Part of a small language model's weights: 8 layers, 9405 steps.
Each number is 500 + 40 x the weight over its row's rms, rounded and kept within 0 to 999. Layers, rows and columns count from 0. Numbers have three digits each. The size before them is the row's rms in percent of the matrix's.

# layer 2 MLP down, 576x2880, rms 0.116, rows 282-473, columns 360-431
099:553488429489496477507486485484545443497493441464519494488512551475553493529496529444532514525455468499461513473528503519492424509498522535550472535511492541459500511489551508495457566524548513467577449510510523506476
096:548440472602430524528553496546552582491564534549506473498502527551574504510431489509525488526488453474493407533486497522541444478568533552463453508520480497541549512465449523436501530457527545420491443508514468535479
103:443548484508483480536456464477531512494531549533490464568507605497486470564539498450458495459525475485526516443531546456535472472514474451470429451467468442484462454561410488467512480483460537444480493508520502434470
102:455476507481437523475497558439527525493488470454525542477503475537519475581500503489485449519563529492481534520497467592500457500535459501473527495444490543526463464525495466520493499446530481520509463531516520451450
100:406452565575429531485494497457486434482490537538560478474447522461495494490509462510563481538580445455533463520473493517540503506503479506516577522498513454529538502546534541445497478417576512584450429495451471493508
099:468395565485514517487449476506471491512520500470546471481556552492516563557563522505451535492487521536554460462473497530497516544439482454513546451487525443514568537571463523494462500547489513433522478510455484507484
099:537476529476490517519536465558606450443557499537535539528500473459529562475567556533519489525502470451537546550506462560503528601492508495510517497552519440498489483473454507533488538529497529547525477501487577551566
100:518461528509492514541429522460556499454402506550503507496529556465501470604449508512532473513427417529496461516484439589508464442446474459503473544498520491397486441507497488577443463478526499471511478460534447519549
101:496550492458434518496524490505541559502508467551517517522582496543510538518473511528513449463478523551473381555533580512519481519541467400510472490511520496457535446490528464546427530471509525504510474493504547466455
097:444524490562495481492534541436468422463476557498448546436501471456496499476537502549522515498505491405514521537570549582499457568525504514453488471564506523516447499527470571459578426504451435475517500483495497416452
099:461515519521486536456494543540421532523404546524466432484534576464490506429545545493572526544566489468477482483521466496501422525474469571486526442543484556506516436464428460440512479503545481490494485553509493483450
098:510536514541467491513551572522512579470440505454479511549490504479442444495474495488527499600513523399573544526450490509480525485477515497456462537524471517525441511465516561575439498464481455491470466526571462467454
102:465487487493431507550494508480525451573449566506486507481456472497534540527511590485531427456483507473471555503482526470537526418546486485467489484499474522474521528470535469506463539408554544459539458473508488534528
101:529567464554487560470511505411542513558463495548466461514493494537474532516500488469503499525496566556512527582471528525528528522453486495534486523511500573496491468431511542415466441525484460436486487503500579387472
098:504529466504486488512465476523567462529542462540455463479540489561544494432511477498436462463425567486519529483542528419467482542499531511484495536477535516518510535538453488509511464565536471459492522479484483580498
102:485503448507425527492534510511510496550465497503475408524452515450587569539555443462432504514489467486478464465556552594519531393474478508491438471523471458537540455426506508460534503501448474499477584461547506587475
098:492513508429482515531565469480522584498546482507476514475597520394494439514513482468574458489452454526493450498491586478543491459482496503512501468501534462484551531494488523497419498517457475519546498463525544491528
097:428577565529426472493598466484514561410412455509521548539534520458503479517485474441447557468551456451487499586520484512500556558559514445471524488538455490496490526529469549547534505513485537496477516514488445500479
102:524534544487525524439421479577466501564465447405543453521513493410496460542572427535485483475483465552519486451540446530498484514500580596506492468464567495528447487493555561514439490522514544548524502535515501521492
097:439550470451585526536468495503467518526539473509582505476505474512497476522515459486513489525523480493490457577511490560510497513445515476469496510520496518533442537506511503488514542531480515539387526422563493488484
103:489517509542469528473622515472534532441482458560493496532466529458495497469546497519498513475428500481497467516446449518438457523485507454469469532481480485518487502451464483489528502484509546430512517469497457486556
098:555495546519485527487470554460476498510514538520526508454540443477500534501499384483500493535495529516526512502535441534508521498526570513488423466553501567513500491560543542498469513473445507465499504469495387512508
099:536463470535598500463548410422523500472527573478545486466529446513511482493554495496564389523492448554566476504474447491492474467500437490523449506507469478501394460475566485514558468512530557434434487532534561524465
096:476479519492510516477395499597561473450541488547538491493520543477451463540491516516528504498504475526499482475463481481457446447561510518506503503449503525535527486567471489455558487500548545452591496512541502486510
099:508582512484518551532462474396532420536527447565504484462486434475486520470521493442572459516529557552513483487537539473487468559562435531516448520435465534454420482493597468510530464572502586495482458550506504534458
099:482468543479401448539561506425529534472468559486483561529495508585459537547504429498510508557502503513530542478519462426462437452533442494535532597478484542466551481497496491562479557491514458465468455500466445493493
102:503404549466548458543573432496472466452523483492558490534495509454535534533498512470499433494537504520529447480469519475503457540495542460491519465564467459524529475543403462520493476511474518531491544575443434531463
097:505469493521508485560460531496448550553505458480482514447440482541511434572543537530529499498556466491468476504488492522579596496511437528546524501476540555508459564419429523484493452459480499493458482456494467517513
099:529535487474441473568537463477534466563398478549539455508472517493503579480534495472491515432433425547492471462515474561559455477466497456451505417460470530463504529464542473458525490464528509504479509438490557493578
100:516535534535416497426470502502485511459500475479508498482517499502494559495528484522499498425568554556464496519512449497462475471510490534491469502474520457519485527540445515565481550478544486438413488575527545480458
100:444487551521480502461402528500418451494523475509469446511510549512495499504527573538491452487492448517488458496563501486524492529499556494499545496492494553449515565441447441468493474561537460498579465521413517475545
102:484482448473494445518541511497493487504501532423485525430515463527456481482484483562512543471527532445510493526461449379538533468507491483522502444549528482440462481544496491514468449431452510517445476452531490477482
096:535466513518513522457450548408478504462466474563520543501467459485543460505479411440470530500493518508519482545532535488465513462527490555546509475445443497474523450540530597492533486547480464551474456508415449509534
099:627521527534492537527562568508486470526480455475492500509483455416543539526458453466514487486419488503546455514526510516475474492483452523444499517502452513470548470507461489525440552585479522503569508458476534499519
099:625463566554587470461521491568494571484513440490463466478460438505558559464552488451486455465574423529545521489452502502532550476451527555473503448522470496480435452495509495530494412485502465486555506456528526512472
098:546524478476467481501508481583492539477491532521552542535518528555524537544522522536505585566500533529415517444512472478451486469501471464535511485519472512460477502501546492484571521449548469569453513493535514497486
099:553520604461497524482524495471584454503437516498523558492565478459461512540562493478497543587432525458504528512461503539475505508460450499539472445529514460571432480518509462505491512544514534488524547510524443497497
104:542519416542496528535492541529507488425473555482499523503513465468490494520520459504510535548501513504498474497457441399456555531452540464536493483533456501466528515492561505557484542512417515547536494531528471514514
100:558440460460461527506450476523488501470469544557501425493475554535521503552441452531501537501496457465547494505445539540429508494443509470417433544507446538532466459442540546517533493482486520508542502456533449565448
098:552522445484606520516514481542510512488485482454521489438518528456438474495552533457497463505513509534472595510519445485497524533500512536523588561521475464481586469494576566536562523612504558561470490545617527504507
101:531481466554574485516463512436507465441503484462445518469472536549513586510507459546500451520450477486518509536532577487461498546560501535463565533481566527522514424603467557511467520499529494506531500546497541520474
102:509490494466542473536453602426526493595550497481503503533527472482530449487445491513470528536431537430500456504506416558523520563523479559514439548458529504457502504451484471427511470494504467453519470521487435430534
100:537502488480509457557406425497469541443627524451473534498457460441505468512546557512525516518514511478509506565443472530514448486505590570492510517505475459491587490457492515433457483489471522545460522420557462507482
100:501514469491463523475526470422462436497491489419494472448534538530522524505615513479496560562488573568438546540559521465496507653484508447455555426465541428490493499472582544550486512490557507477460467482427467451447
100:520580495470540519461525517524543482479542507456515568521472533487477501451512541492440518442557434554546537551512490459487454600464528579455572460520535501486471525543626510462514562497529489539515467523530519514517
100:508462521467570436491433521509500457556505547382539503453437482498478506531498514441395547493443497473514523537436477480512445467494496551505521485454463523552525533468502508446484519545424526489477521543530505508464
100:500532505505476540503538414569496414445433525490542527574513495506520470501441527554529509525494472493495487519450460497539561608541509537487472491537518494559591451496443554552481537486563472479467496486459525500518
099:470492513530547472493532526486483558502493434512489484513528515527516464492561509486487507491468469474519472481473542552502486544598555552459490488533448524474546476485524465465559504415487435490483506539491470535521
100:432528502487522501483451500466517519538511501474449510500479487558562502464449484466565461505520471552468496558448469440555505470503480493465569485521471400410541516502519493489471500450498454442472471496470427462497
101:460539557527536506524488510451507478464460497416455456464513572562546512528483488516458432484509523502523494536531456532456494589544436500525503522490516591531458443467485485389502408522513451541504515486525494537501
102:539502450596501472463512537525559564487520528488480494478552472468527527577560523509436515517470529556541541553511582428472500489527521477524500550559516534413499546454500451482521562389526529523476532485471487531515
099:474524483492487502495470482504481450490492448464408501470492581463464480442504539463412469513454423480497525483504488453481491536465535485507505538479497533486457495477497468516434491422499467408447450487494494507454
097:503475467640510589523446555399531567555400530524520512496524463481520510461511498534469475486547492483583464554527507442459486545576482523477479447526486585492491477510446534498553527507450483553496479488495528434456
098:504527481508513453436537474532484443501510564483518484506459535546532481573580511472434477432427520411588541505473498525489539554529535503519508465505472445460515457470504537537509452493575522443537519527525420460526
101:538508481484523501508487482505490499502524471543496611549455514548523503511516513534536462432437502531524493572517456486531503508522508506507520606517432481563520492481517504494487496503440490510530488531474556504543
098:513487478502475466490609514514612450467489547480517448446459510577471448516513512449523446496502419543564451440429492420483520551554487417467464490573505458525509539507491525510510473495511587483558522485501494533507
096:528520519547530512506598506520482535516560446469488475568514437485557487498476479484471411441568438445462505520562481537520546521547539498516539599460522495477532483584488458501450476503511574444538522482555490468547
098:509558458537431519535553508491557489548546496432504519536528521438488396547473524468489483476471432506514453466463474536501474432522541434477505507398453454520551501536584437454502483483457476494491525520550482591476
100:504478498410520439443402478518474548550468404488483467487550455476456470445559495543472481502503508443500468465515520591515497458503518540457499538483496489460524521469508466490480442642494487466507626506499569490430
101:539485523510554478536543464505447463518448495492566463517480483433509506469518437548438508502537546559473570402531578542500491526416440564541519509474466481504553540477516450463513542559535418519534492529406479472542
101:554463576457432417504450443530556539508503457494453514492575463444512417580436491495473539543488493403475547491479458508498510495499509543482493529510483417466529499549462566494563517446498455513426509519571516548452
098:413506533510468543480498519427476534537501478509479504516507500455535596463483539507530541399488463575511496504467546446493469428589504466482508579450451502464560514520496461521519478486515542502522450479502504431546
098:512504524512491508519534523467471495453378532488550507531543532465517459533516490510500527452407541527574542478522510512471592479454487561487467502517580484451446525529474469459519503547522447476517488440553518478529
102:490613434535493459511556445496528462447520476573563495485495513514511516478522502397528513530518437537494539460525485540519519519509526507536545503420438558459506487539488501486497519532524564488489449421548583501516
099:552525544498529536501496482457433467474494587472476423544440454495395504526543430436506588522481599494514524495532443452453544504459523427470512451475552503517555534564562470463544423550618411486418561450458496444532
100:488489562489481508466490476492524435491470499489472525468507461489424525536446505484484552500469488483486457562474477488485496474473527470525501515536502477439524479443473478549520500453524533550413502500509494455496
096:515522346509485548457480528492443509503479547483522554501517489536484520500555505475546500447436545539468492520541491539565587526505475527543552521538523558509514549502480506480503495504573507537466537532466447440463
100:499493540439441482506474510484465562471428580474523477477496522466391525534559491475509519518482576505573490527513480543448501512529491512493532544552487489472586456486456440485458408562474481448596540508489488609417
100:493541556564535456496484576522441467513433553509490486534586470517394502529442529457424542522469495540542534486531486489484508546430494536545469499511506485467499572526575463493463527517464497476537471502573500504510
100:460499504469468546514540547479500437493551375549463460479504561448513556487493423487443454538577540476511469480516434530491482539516479509527433503506494494546586500595455560470472518497488540493467497524470472526514
097:520554473499600474550515535476452534565596549514510518540572520495449474448467497556472394487471565499497502563459512480453429485558546491505562461463477469500509523467514497459552504488483494450555563487502505464515
102:536546488477540526444482505557396534502522509497497566461486507516581414518455484429482507532486523489454493434504483434486519513453542473524605488442467567551499486529502515441573573502445543575416493545561570528457
101:503489526446562517503488492426466527472418456517550529508503493528514493452475562574536508514465436479390530473501514450472476501470518469515567607499538551490487497493453601457548517532519447520503450476541463428480
103:464436475457496453558530441537541453508514468496518482488506455537490541513447492534615503485581433464581531465472466476541459428500501503483485494508481521504561462483474505529494503522396494576392486483562492537483
098:537513577475381478505474499537541567588591581512467494506541489530543454482569542510504566500520505517498493507475579504527492470559478453482514532457518445475557549457503487520542564467410496482495498487528503572471
104:453549462493570431430439537559462507557492516505399533498488485518528463553514548441490413466474469430585523503527523463516460537536550525461427386493563494516521582465459508492546487500505522493526476475476534512550
100:458572406524493506539475484506564553437492502523535552531515533461571502508545439482503453500509460539536516484456525505570431514502466492494484494525502487501454435449498508570439487611462484495451479459496499564406
098:467520484529506523420478478442424517541518457500548494499496516414544573485455526547489470493572517468480523498468604442553540478463471457515538540490450480475427492532445493483549413574525517570603513423499487453563
098:432471593516530513495500585497497502451524498495501415632454509481542507472510382457441455442506510537569495550559460468507515541462434486462429426498563520542446533474502443551524498533522497511485448502488527530481
099:563529520468520518486414563474509555548495516489568409527556535398547473483497528487490519475487477500461511487481523559448536503464535512496502457503525461489491462525575484467567504440497478491530560546491490472516
099:557508497444469467456518412490516535527532444521556501548493519520509534468503443533454471470518455512489531476507492498482486497445505597479529558530505491432533560492425530529464566529502553453498413537501472472529
103:536486446517524525543486460468546374497563462571482555538503545534537479545463437566555513565464547466490463444519527507475524456453499426526463534523514572557465516555456524508508508567483483541554498491466460527489
102:496546480488386533484540514597580543486465525488512524523451486461460426498488473476546476569440500522477496487512499556480475510555531486452503458468511496438535571487539512532500506497535464457486510522530562502484
099:501500473495497491504583424497472455544560538558501527467480471513489554551545551426456517458521557501425500447505490496521493433438497545506520449406458458491575495531518503519464526481469448548486520428505563488471
100:551505483527471468478587466559509389445465472552536537526495569395514476535525460534514477464492559498527502508471495456475476433512513504479512508478466466520485493502418489526528501489508453534593497454528468572491
101:468464464478519456437453494546495510519564511496511547492496494586471475442532503477559538555463515487505500498491468473556493438503507484484452486493480497550406542475508474494539490489470571565458537479551527472541
099:480572543578497525555379457462444443517546585527547468506498570507529535439546565445493525551518542503461589548484492548548486450503532544487544525458483512539633493497475442560541465498443537488596484467472564490455
098:452526427504526495489450542453462510523433449517440452500537503526517541421489485427513501459458496488520528492460534559535541496456492438506481504468522484508458478497474418474502492471513551406490485537472529449441
102:518416436510510490478381489523533471513485552565505461505422468530500491523536527565536525441394542530472426529533482476500505421524454505522518511479451514529481462489457520480478561506515495569519474472508482471516
100:534450447442497503542627467526422551526485521510445481491501506467506524473502537545545486584479508480427551463528547477470464530459542508541588510529442438507542459542508437477500515510494571593521481517525496562486
099:518469478493551486511449585591422527487500554487449504452524504472512460495487440538539497496495488480527515427513550471513507561508507424480447565492514498557465526474533563594440444457447501500533497460445442493496
101:469546511490453502478480454553503525538457481530534539423465518518517511523475504536517480494527531444501433528515471480473514477526452462494522514521566516462484495512560503474433520548543486464475497525504518552447
103:502470531518546579514508520469482544496446551515437473505496523478415517566455524464491493519488460475492484543526489511492504495501540460530501515525529570566450587528524494499457550467466411505514538541496535500528
100:501539561474455475452427548512475608565544445507443479460512464463564474467515493496495491488480452514423576499496451468477534599460487504462504541566391492492501588524551477504501522440456562531434492562518494422542
098:481465528517506459479560561523469452453428483431519527466489514478544457514451508523433535563495457489462501497441518507486445535486539482434523531501469521480489522493489527446579497494478541409554470435455477499475
101:610443498544516510457505524513522607548540509537442528589432532590512542458532385479424521486502524472551479519513602498498573492421529418557503618501438553541453511507513425422506526551401480498526486436479595548517
098:471612461520471518511492488477490487490503480539492512484513492485530486522394411471552555582496557520489467540515467490563515541498494504457479541489532544457463513487534513494580451477541487379496494517481591456522
102:463536491483465538474494496510395487489517554550477463481487445415537565474543525589462588439572566495480520551494482462549506529503450483501440478492428447469520437430508493544481500513522556489468514496504527490501
097:559502515490489508496499541509517510459396479542479411422555528500455564513489508533436488466449463509474451528461498542479478491458557519522491464489498505544518544485408501475524485514504572489453551486537544545557
098:555490470536539448557530545497484500500423563527480475476500455555498457536491574442513542527520570431534605466536548551585507508454499529459536526460446528455448522519463578487499554446474527500534549541507466514590
101:473479537598461544518547488557423482436551491567484502560501503546508512538519507548524472506549533490523493515498402479480498517493463465514510494503500487474559493487465461481511504522531528439465463485443434490486
099:477535454559489514466513506466461468479499533467446486435491533482510517514504455439476436424483496550508457525542472493487489451514494494500547486498486499446480497549467482510478472494513520442507504537474514460486
099:529498570566433482526555514552509489481425499553495533502541433486466515500467521432449596473450498499548528461476459509523432513497539495475508534542494598473556497548498466479501457389534486512525494496473556517515
105:500490565538405548523527473497471523485501541508478483470473557579508533457561484505519529632485459467444444562474454465515539552509498492526549545552539473508408477561545540500485476438487500603587465500463529481462
102:450485542552458517514520509487546438509452438441462494530514514451463509552519511586451499535568487531479544549552500501466548535485409468543487580550477499520441470505490555443571539527495561504641436483471466457497
099:560428481532536469451473477549489522437499475552478488474545508517528430470546566545500533556499422501514576447497503512551538510562486479490509499540506485507499522491561548543506462507540436504565470449590494409481
097:521552498501525555474549474575505520482511463558535463494510527499467527536556487457580462561416464507446488489505463544565463492465537550533499433540557446481491475500392559485476496484544408542512531540460524486458
098:528466527567506502514540471461492490508595465574417567501518501446484503536520556470483453539583522522455497496505506477407535517513560480547416472482457493508429547552524529491489484563581501474428547541561480523524
099:479476438476560559517573482563481501536440492409534524462478475507537512542534463538427483479512522469468475525478546512543467471472491407534505488489477543523421445469482487455510558525550508537424533527527493496486
097:526499502554543543508548515448430484497558439467516464495550500493515538501466470458502498524496526475496477538456446500499492483450503511531510523487471552502511496534512526460480495524493530537513524465487570520553
102:454474506479484493508490482453476593526476511519539564502531514546519470477475509501496521526547547526552550498540511525600495472505519602470477507481478508461577497474440485557458465513497522544576503479474535542572
099:422575423515474449490499457436494518550453500502431544513489536432516441510523406552577483486545553505507589491536549494537487482486398552494500543483504450528456411459505489501470529447532527452537552503548461488523
101:470445458436486479541482528458471538492525485503538425538469427580502539463504491470495520416496515524503505429432511505501485470499509481484519492557490508449480471524501549504500441566511504537456540494481504488421
099:515563535525483560467461510472475511529544538447498487529531502458545540469445452487485429494415537466416513446447520502506474472548480498493494487447517501492562440540549435516471538532465518469554528572527498542560
103:510534523537501497505610487490514411465515439578511510567483451464512530428529454485463556513482491544465543597496464484506547466473530528520494550487461497528594535511471474459452495565464509497532446536468499474501
100:555568465466499499508531517463530470497435468558482549506558450514498537522485348449461498406478439472501509506606482437490473532549503496529481504578463454444511388514403489557481463492480511492520546605523571474577
100:465403511534459513481561511475516470502542412498508510416459547473418498518469482433470560565493533565461492516474480507523555498572464493607498498479436456466510513458452489498479442519462602463575447505504463454550
101:516576396479501515596507494496556508562538509517549543524462518472514471507461517507531540470501522549520505481459479538564480454529467471519527482512460465467508520507554525530434506430450499513548484526514530517442
101:513475479499518515502388516452546499472540507500508539472507467454459497508535512452420561555523478545499573513454536541473499488470465515486513365489479522496526473524425567493500484488429489513436424505463524485477
100:471488461521533461530416455494483528490409468516505503474501484447498550466553456498521493490472490482526450535499416511526499505510535436476433495547542514537549456583470483432484559512519521510497522520433529463525
097:481532528532506447515562501450405485502552509499431520456400515407541467518489403500541509474435507560425530502503470551499472477528497502528464510520496508510555463510471547507493483468514440520540504506564438494531
098:561548552493513478517550468435519548510474440526540529502505471399518461436557405491468432491537501506488473585508433434524546466537445478510435516525432580532423541467525469540450422488428501539474432503554433462441
103:478519532467532473459594497438436522472516505541516518482463452497489482515493487469471510479576444485504462465529465412549459511521547538522501443469498388512512480503488524482647533487487507520478469499469636408438
102:373501489474503502536428467494468547507372528433544520508474542543496480595519479510457465447507424516448517460468457552492463478523480472489518435506471504519499491512528560555490439539488554478588562520468458489483
107:508471572613467466545504545477494540522432511552471410538497493414471449541532556455452501597499534503460408518575472495581512464578496443498484477537503546508504442581557467500386593453492535521526503572575465515455
100:540466547519509481510546414522509473530385481495511432485546436451493445488503538411453515429457512495511451481521523430568507535519461503472461495541495526517463504552474442387486476460452567473467504563460457564505
100:448509511459432571559534544508542460504465543474509527597500507501422527536514523432452545537499520524492515511513501472499506455545526483513460476528469427500433562460495508551502525474445435499462480456451603501506
097:485489451492496453512508473501558472493441510532505527510475511517534520530451550470557563584519560494513497458485409425504572482480461512440474585496555483473489574547554430500513498520596487542418499544455512470419
099:446462504537532522520533486438455456444486481573478575516547451409449536525446522507496504469420507471509481531523519508512504527500478520504504453513449478511556452474476460546413504453437439466444525530498450460534
101:495494537505419497466517446470527513506432477496537514466480556534487511497503450510494513553460598555531489463475575494454497519530492497537512517513508492534458519486556551467546454509481465442530584494475546441478
103:491538619423530460559592550521524570513539521450533418503474543501584517512534428474531500387539457566428480451534536518553541517460548524530471567509492486545533479566539426538464510491533486471463534538474516462483
099:513469486510405438453517514468547484524514487509502513492437443462490488485481506444511506447514482473475590474455493509536556482548529544470514512571537420501535525447514420451464514481498558591437572579489425487523
101:454439470464545544420410476537461529541435503488483527461557474474563549518475498506421478564460516558434559481509508496535559493514515458509522534502448485504426471487464473493520516542461553544532541459468538559464
101:463473536459533483516466509488475574462529579534498496509576486523416490455506422430551535514537523450500485516529505466516537451460481531465494496508500520522504496544499556517611472558436490527589460487426472505478
099:522613487547461528564458520487440476552466426428504471560493465509533514506528518530493488473485539497488468478524487526550559493541480510504472481519467533540539533521509468426404452506483506458499524506521566474529
099:424497496486524504439529516546505438415502482520529533531540478621510506525463479513535454456464509529537422553572493526535460551512504493424514543494474425562512524495464493462488486505416540478498499482507529472554
100:506585484460538566485520513429477439489429521522553523470444559490527563537506494546446493526530495486510577477579485595516493429557462525432489538490549493527492457546498438457478493485502462493407545527493508598470
100:505536502497502495525581420501528572528391542531504590481559435488500468448455506451490516468473523514516501581500543522538601490495534435475520547536459497467482564527578499531516553501580504467490451495495419457467
098:505550494446531559481521431582432486466481481511508507457493437491523501507462463436465497536626542443457492488505507361510493507450491530474480569441490501513441502486426444530560519444620419568509461581542547430528
099:512480439473573532570462480497521431438489510452534457540474482488500454496541512402476494516455500513507486509515561583539496442569488465494507487454497508476550499558472438499536470556538513504467531467483530492534
099:499555508480481496490412537461525560560494467464456518495514491508512408436559503475490543484474600576530517506573491488492522449490523461520445484529509522534542549443568456475462496495533455512456495576491519550446
099:501522510496585479436398569494487518513466499470481529573426526503526442462559423478488462480475509508530504544485519478466537534492489510503499502539399564498528478505491501485455417517507452476492539557509529547509
100:483532481495489456570520539483487518489585513470485516520476512435485456495460499570430515561505445428498540513516573476526514480548441521540534461464538462478383506451512535500527500525441481482493446594453497508510
099:541490488451463537486482589596534485520513511498504528486519471437476563538541538488532538410512523564419539552557568476548455497466460426484555497485531449498557489445474498521549458476555519512509455481462507450483
100:522575519499471495473534464525552488522537520501495574521501531498482449476461478539559500450474539439561499553493494477443477594536540482517493562471514477438518488556454491479537544635496472547493547520530519506548
099:497484528512567461433485502472480545548492414443489524426540480464524376493488499473554540494485477434502548453430494451542513444408529515452528467534437376477491541485477531474467510482492417522429492534484517448498
100:548471515523501568476457460504527447437455595554458494494537512505492522460537503577468481500445528466481523458497533515534439517422479496505470491494484529516525514516482471525477460442550525494502513480496574528594
102:462432598478527427492489504498479536497526503473541528531505497553529481470487453510483513504481530473498479542479529459500510420601489543527547504498527502571537471549461508510488517393537426494539484521406519444503
100:466568546420473548547486489569511495562482500536552515492523532495510460462518518474525535500463502541474343487519492553565492524471497481536509447570491521467625530494473552480445494488548540542466557470576433513440
101:532483480524508454482553509473453507581572445460463535484439512492475523510493458530467415520524509512518472531550468474479455531427558530511432523509510548523565534557518523521508504512551479471445521523570462511570
098:557478484521467577524501540498451523546513519500509497479445483528506548496390550532557503569458513499499512506521572482519460519474484594520493521512538448515427505517482488462426474559513500495538510562580516461500
103:490536509515474512510454482528531520501515471516475499506496550528485494497508421486586458441483470467462461511448435508482473493461501488484459520516486507479507463512573595511490508440470475476520467480527511478488
099:413509468542442532465430506526454455502507492512525456508552534480514456465500514534482537493477507497464407501531488526530526469473455544553546481532486551476463420630560564469418492475467572516454453508487464425487
101:457519490498498498483522529515515605537495423547510471508536481474417569496540586504535515532466506491533468468484517518511480546500486434448501526513553488442451523515575549506524487441479464528459442439500590456522
100:578478460440483529524496537441433489472503542443485536464508520480395560514483483467541450494419474489473511489548511502512463494554469484484515535618510476472536482492503429553437555491515451533486380472529549454510
099:514543542467578435484500550492551608488512477485462549477490539520553513508528488536487440580497471477493482543543515476499524528534476505503509494497503591518456458502458514472508571499469464545500443507518483496501
101:516497528517507552570485414456492505476498473517502517503526494526516480508429560525501510542525518524526528492516517496518506470526535511530538544538499539517461545496490494473496494447517547505525407456511469487484
099:521490499521535519511535519509540477507576480530489550482479526497484486531426409477505486463493424445457406503472500460520526484582485432501449506515482501441434512495459426513513516468568537470581537484496454557483
098:463456540494498489566483529578462571530529542453554531452533492505539494547520500505476456494449516512505491511478473449526486574557532588506496482560475413507483471504486541534525565448439571484452513440528525491501
101:466513497419451473528538485477481472459526510560518487507466544516507499599447493523486501489531568471460598499544493513461484475556579529491548416517545509525500429483435536513449505490458464527444465442517481520459
102:492495470519528525487622485451580580541502496449501463475503514483476531602481486426456507548492489531470500533476570486571447479474437547538489550489519432476473512459462567407508414542483510527500523413492435495511
100:482494452505537509413479537530425498459576482557547504490582502519519465525506491506501502505620563499463528523532454473566458474501473496523506495479454507460600463542554501570506511589469455502489540537513523480508
099:556479500507475434500413492467506450446442532406508501434495545522519474519538455517544553450429529549551567536469472487507417428496505501454530509497497506420527535491588511460479502523507546470481502485570449491486
099:525446492500397454524530507455442558522441496480563541479435527506469472478515435488466496546501525508507507524498518508447555485490482546511524515489436425485470467502518515458500468502494459500522528546557498593496
099:539556463493470452543519465526472529524544477525514521565462521478460446521466517368534556452506466444515462516497566610487497465490447547516531529507490518517449562520467446502570534463506479532517499522527492533404
095:477525541470505520460549503505562461480484513482558585475485466526416497469507519557548497533495547511507500484487566491482553444463490508501475493521521580484560510513462516444526474535438467508501500443516465513468
099:542543464512446489499498517485494497489414534513477483470495499591485546447531488429531540459437572470490566498466509470489459549515467518445474501548490491435533441545492483551544492504512539513565545493458518556488
099:475517453510447446470574532471520460450438429464567586502483581463485474567479532552487435498515481497437524535532520489413485481460494522513404551549440470514584502483414539490548579420549454550486537502508570555483
101:541433535576581499504416531460524561532445521521516510511476545535482480554465541444501492508508565526463487458476505414514525467537468473487554555505476489528514540532522573474541430530469561513508488544516440451476
099:526487476501501436479502489538460502489457462538465518554521524509510477514534495448522467451461529515467507464415474471574582403526517474465544496513559524564479430533561463493537517557517534533509509568522502564471
101:483529509540533542481500513457460473498508525463513513452424522424472508502478460530499498439519518451482464452516458562562483508451513400528485580518435514539433602438489480442532469569518526409517515484552487582532
100:469474428512571537565447536534515501576511536494486494495579461521463519564491525485529481474543491497508500509492509455476485486549444517476488525526513452540540551486534448531483528491443542547477488504543554399551
101:519458489530498543478506490515538479569529537480538503508511560554488425446493449497524475476514515577512456502418511472526496525428494519468449513535486507529449453490467489510519540469482480494459436469526569488505
099:536526488517492456493520529563404481446513461486436477504557414477539448612481460585499566454489516466446517532526521582499507414464496475513510450461547513477480505548566527549514489400533481493477543552433459514516
104:504447526469460478488543454505495467563578540528473490514504530464561464516502470490496474494464519539515479463507596550470502546480560576541482477452444515519513516530482409522475583531508550539505506453468446500489
100:519520417467498473508571506484517512589544441482529540449535590507482489492555560502468496587482513509481595497451451540471476577444516519486482447581460505505520479508510490492614444508503531558450492516420506486507
097:559532471495527550470413492488486398492503364557542539484468466502513498539494488514542503498480464479419528406470568543494432467548528561475503450419497482539467495569496480528471512508584479472438614497419510466481
096:515491461532561539536461543558554545535494468474609577478551482491483562470458581507592567539448526482440572569500477465475512490482487552570588456505516458466426468501479513559491510530498507485548520524489499533462
099:500460455476505526544463409495452570477530497506493512534584528525531453510424577521512554518416507470498545502528459469485485441483481541457459507467551509501459547564509404494523493468451543490485543466497447494530
099:542460577548477511426523502482458510427471534479539503467500543517546505554537429500487444543479454459502496529467486418455552560467471542489546508502461498500534513450472551424539527445484509395519508480570509478508
104:387460441517510477505463489476478570485501513479459496508545499588506415524492471479438468401475488434487536492487437470443520483507476491492479524511522538456490479526489435541539518511542500572401566504433479547504
100:481453457483529538516535566495508496461559545526469496495492495428541533478500392514485488521514532481524522520455458443473565531544512416520415477511567529503580581525528506541586481427415542449544469537548453480440
102:440514539491517540512556459491520521512558527552510477554521512568578410472525566523485549557486477428537509455575537481452496541503486515486548554500524540476554502444423539485502507461542470493578483424435487483507
096:510479471533494513457485499498481424555497460521471537528512450562444522493569504535507525491486521456537464502538499516534496499529503531459492514476493555470527509492531532491549486488539529535520449456532565469451
101:487451527460440450522470528461494488499473480417493482515519568436417598506534471544485519573482576478522533455505455469512489451531477424582439475533533464509533524475496553475498537536578531524534507588532490517525
097:402468528487521524542504445489483585521535509443417461442464474573511533420483517573480544513478514537468506498499506518548518513538466521500567485574469553515438525431536515500522472524462496576470458547498467511489
102:478402468431436460504522547565491508497508500524503453454494515494518490450429479460512431473520517546544485497489546479522514445559507400492459483514492457481476550480536562516500534465494505489480519459471547515586
105:532546466427541501522522539554457490483529499442495520527545497509491437436491446488479521494530432513465421474468471480541513484534505538500465538466525508487535522552465548486547488537517397543481482408536481435488
103:503503513468431505464452543497504480539503530494496532494549424418549425543434538501564488500462520496493515461485522497524532585464569494520534451478447541473504515522483485448506546531548584518533483491532417497526
100:491418516501496565548543424500463524487558441518511474450486482462492485495494465514497512559500541500539454539520516463477505498513506478504474470484472489443524428524486531530483470509543519541497543512462415413565
098:519478500490528451474528484491530466457497461451505553541471472516523467467509534501538427469535448548497430467487464479481512467556550426493483502414571526452381457508477451519464474507533543465547554501474492488465
100:435502531521467589455492517505493458437449530447502494537483507512538474500486504547442476514545503541525451496503502464550496542460484374467464443523478529554539448488523461515493561538468575480522513466538524517508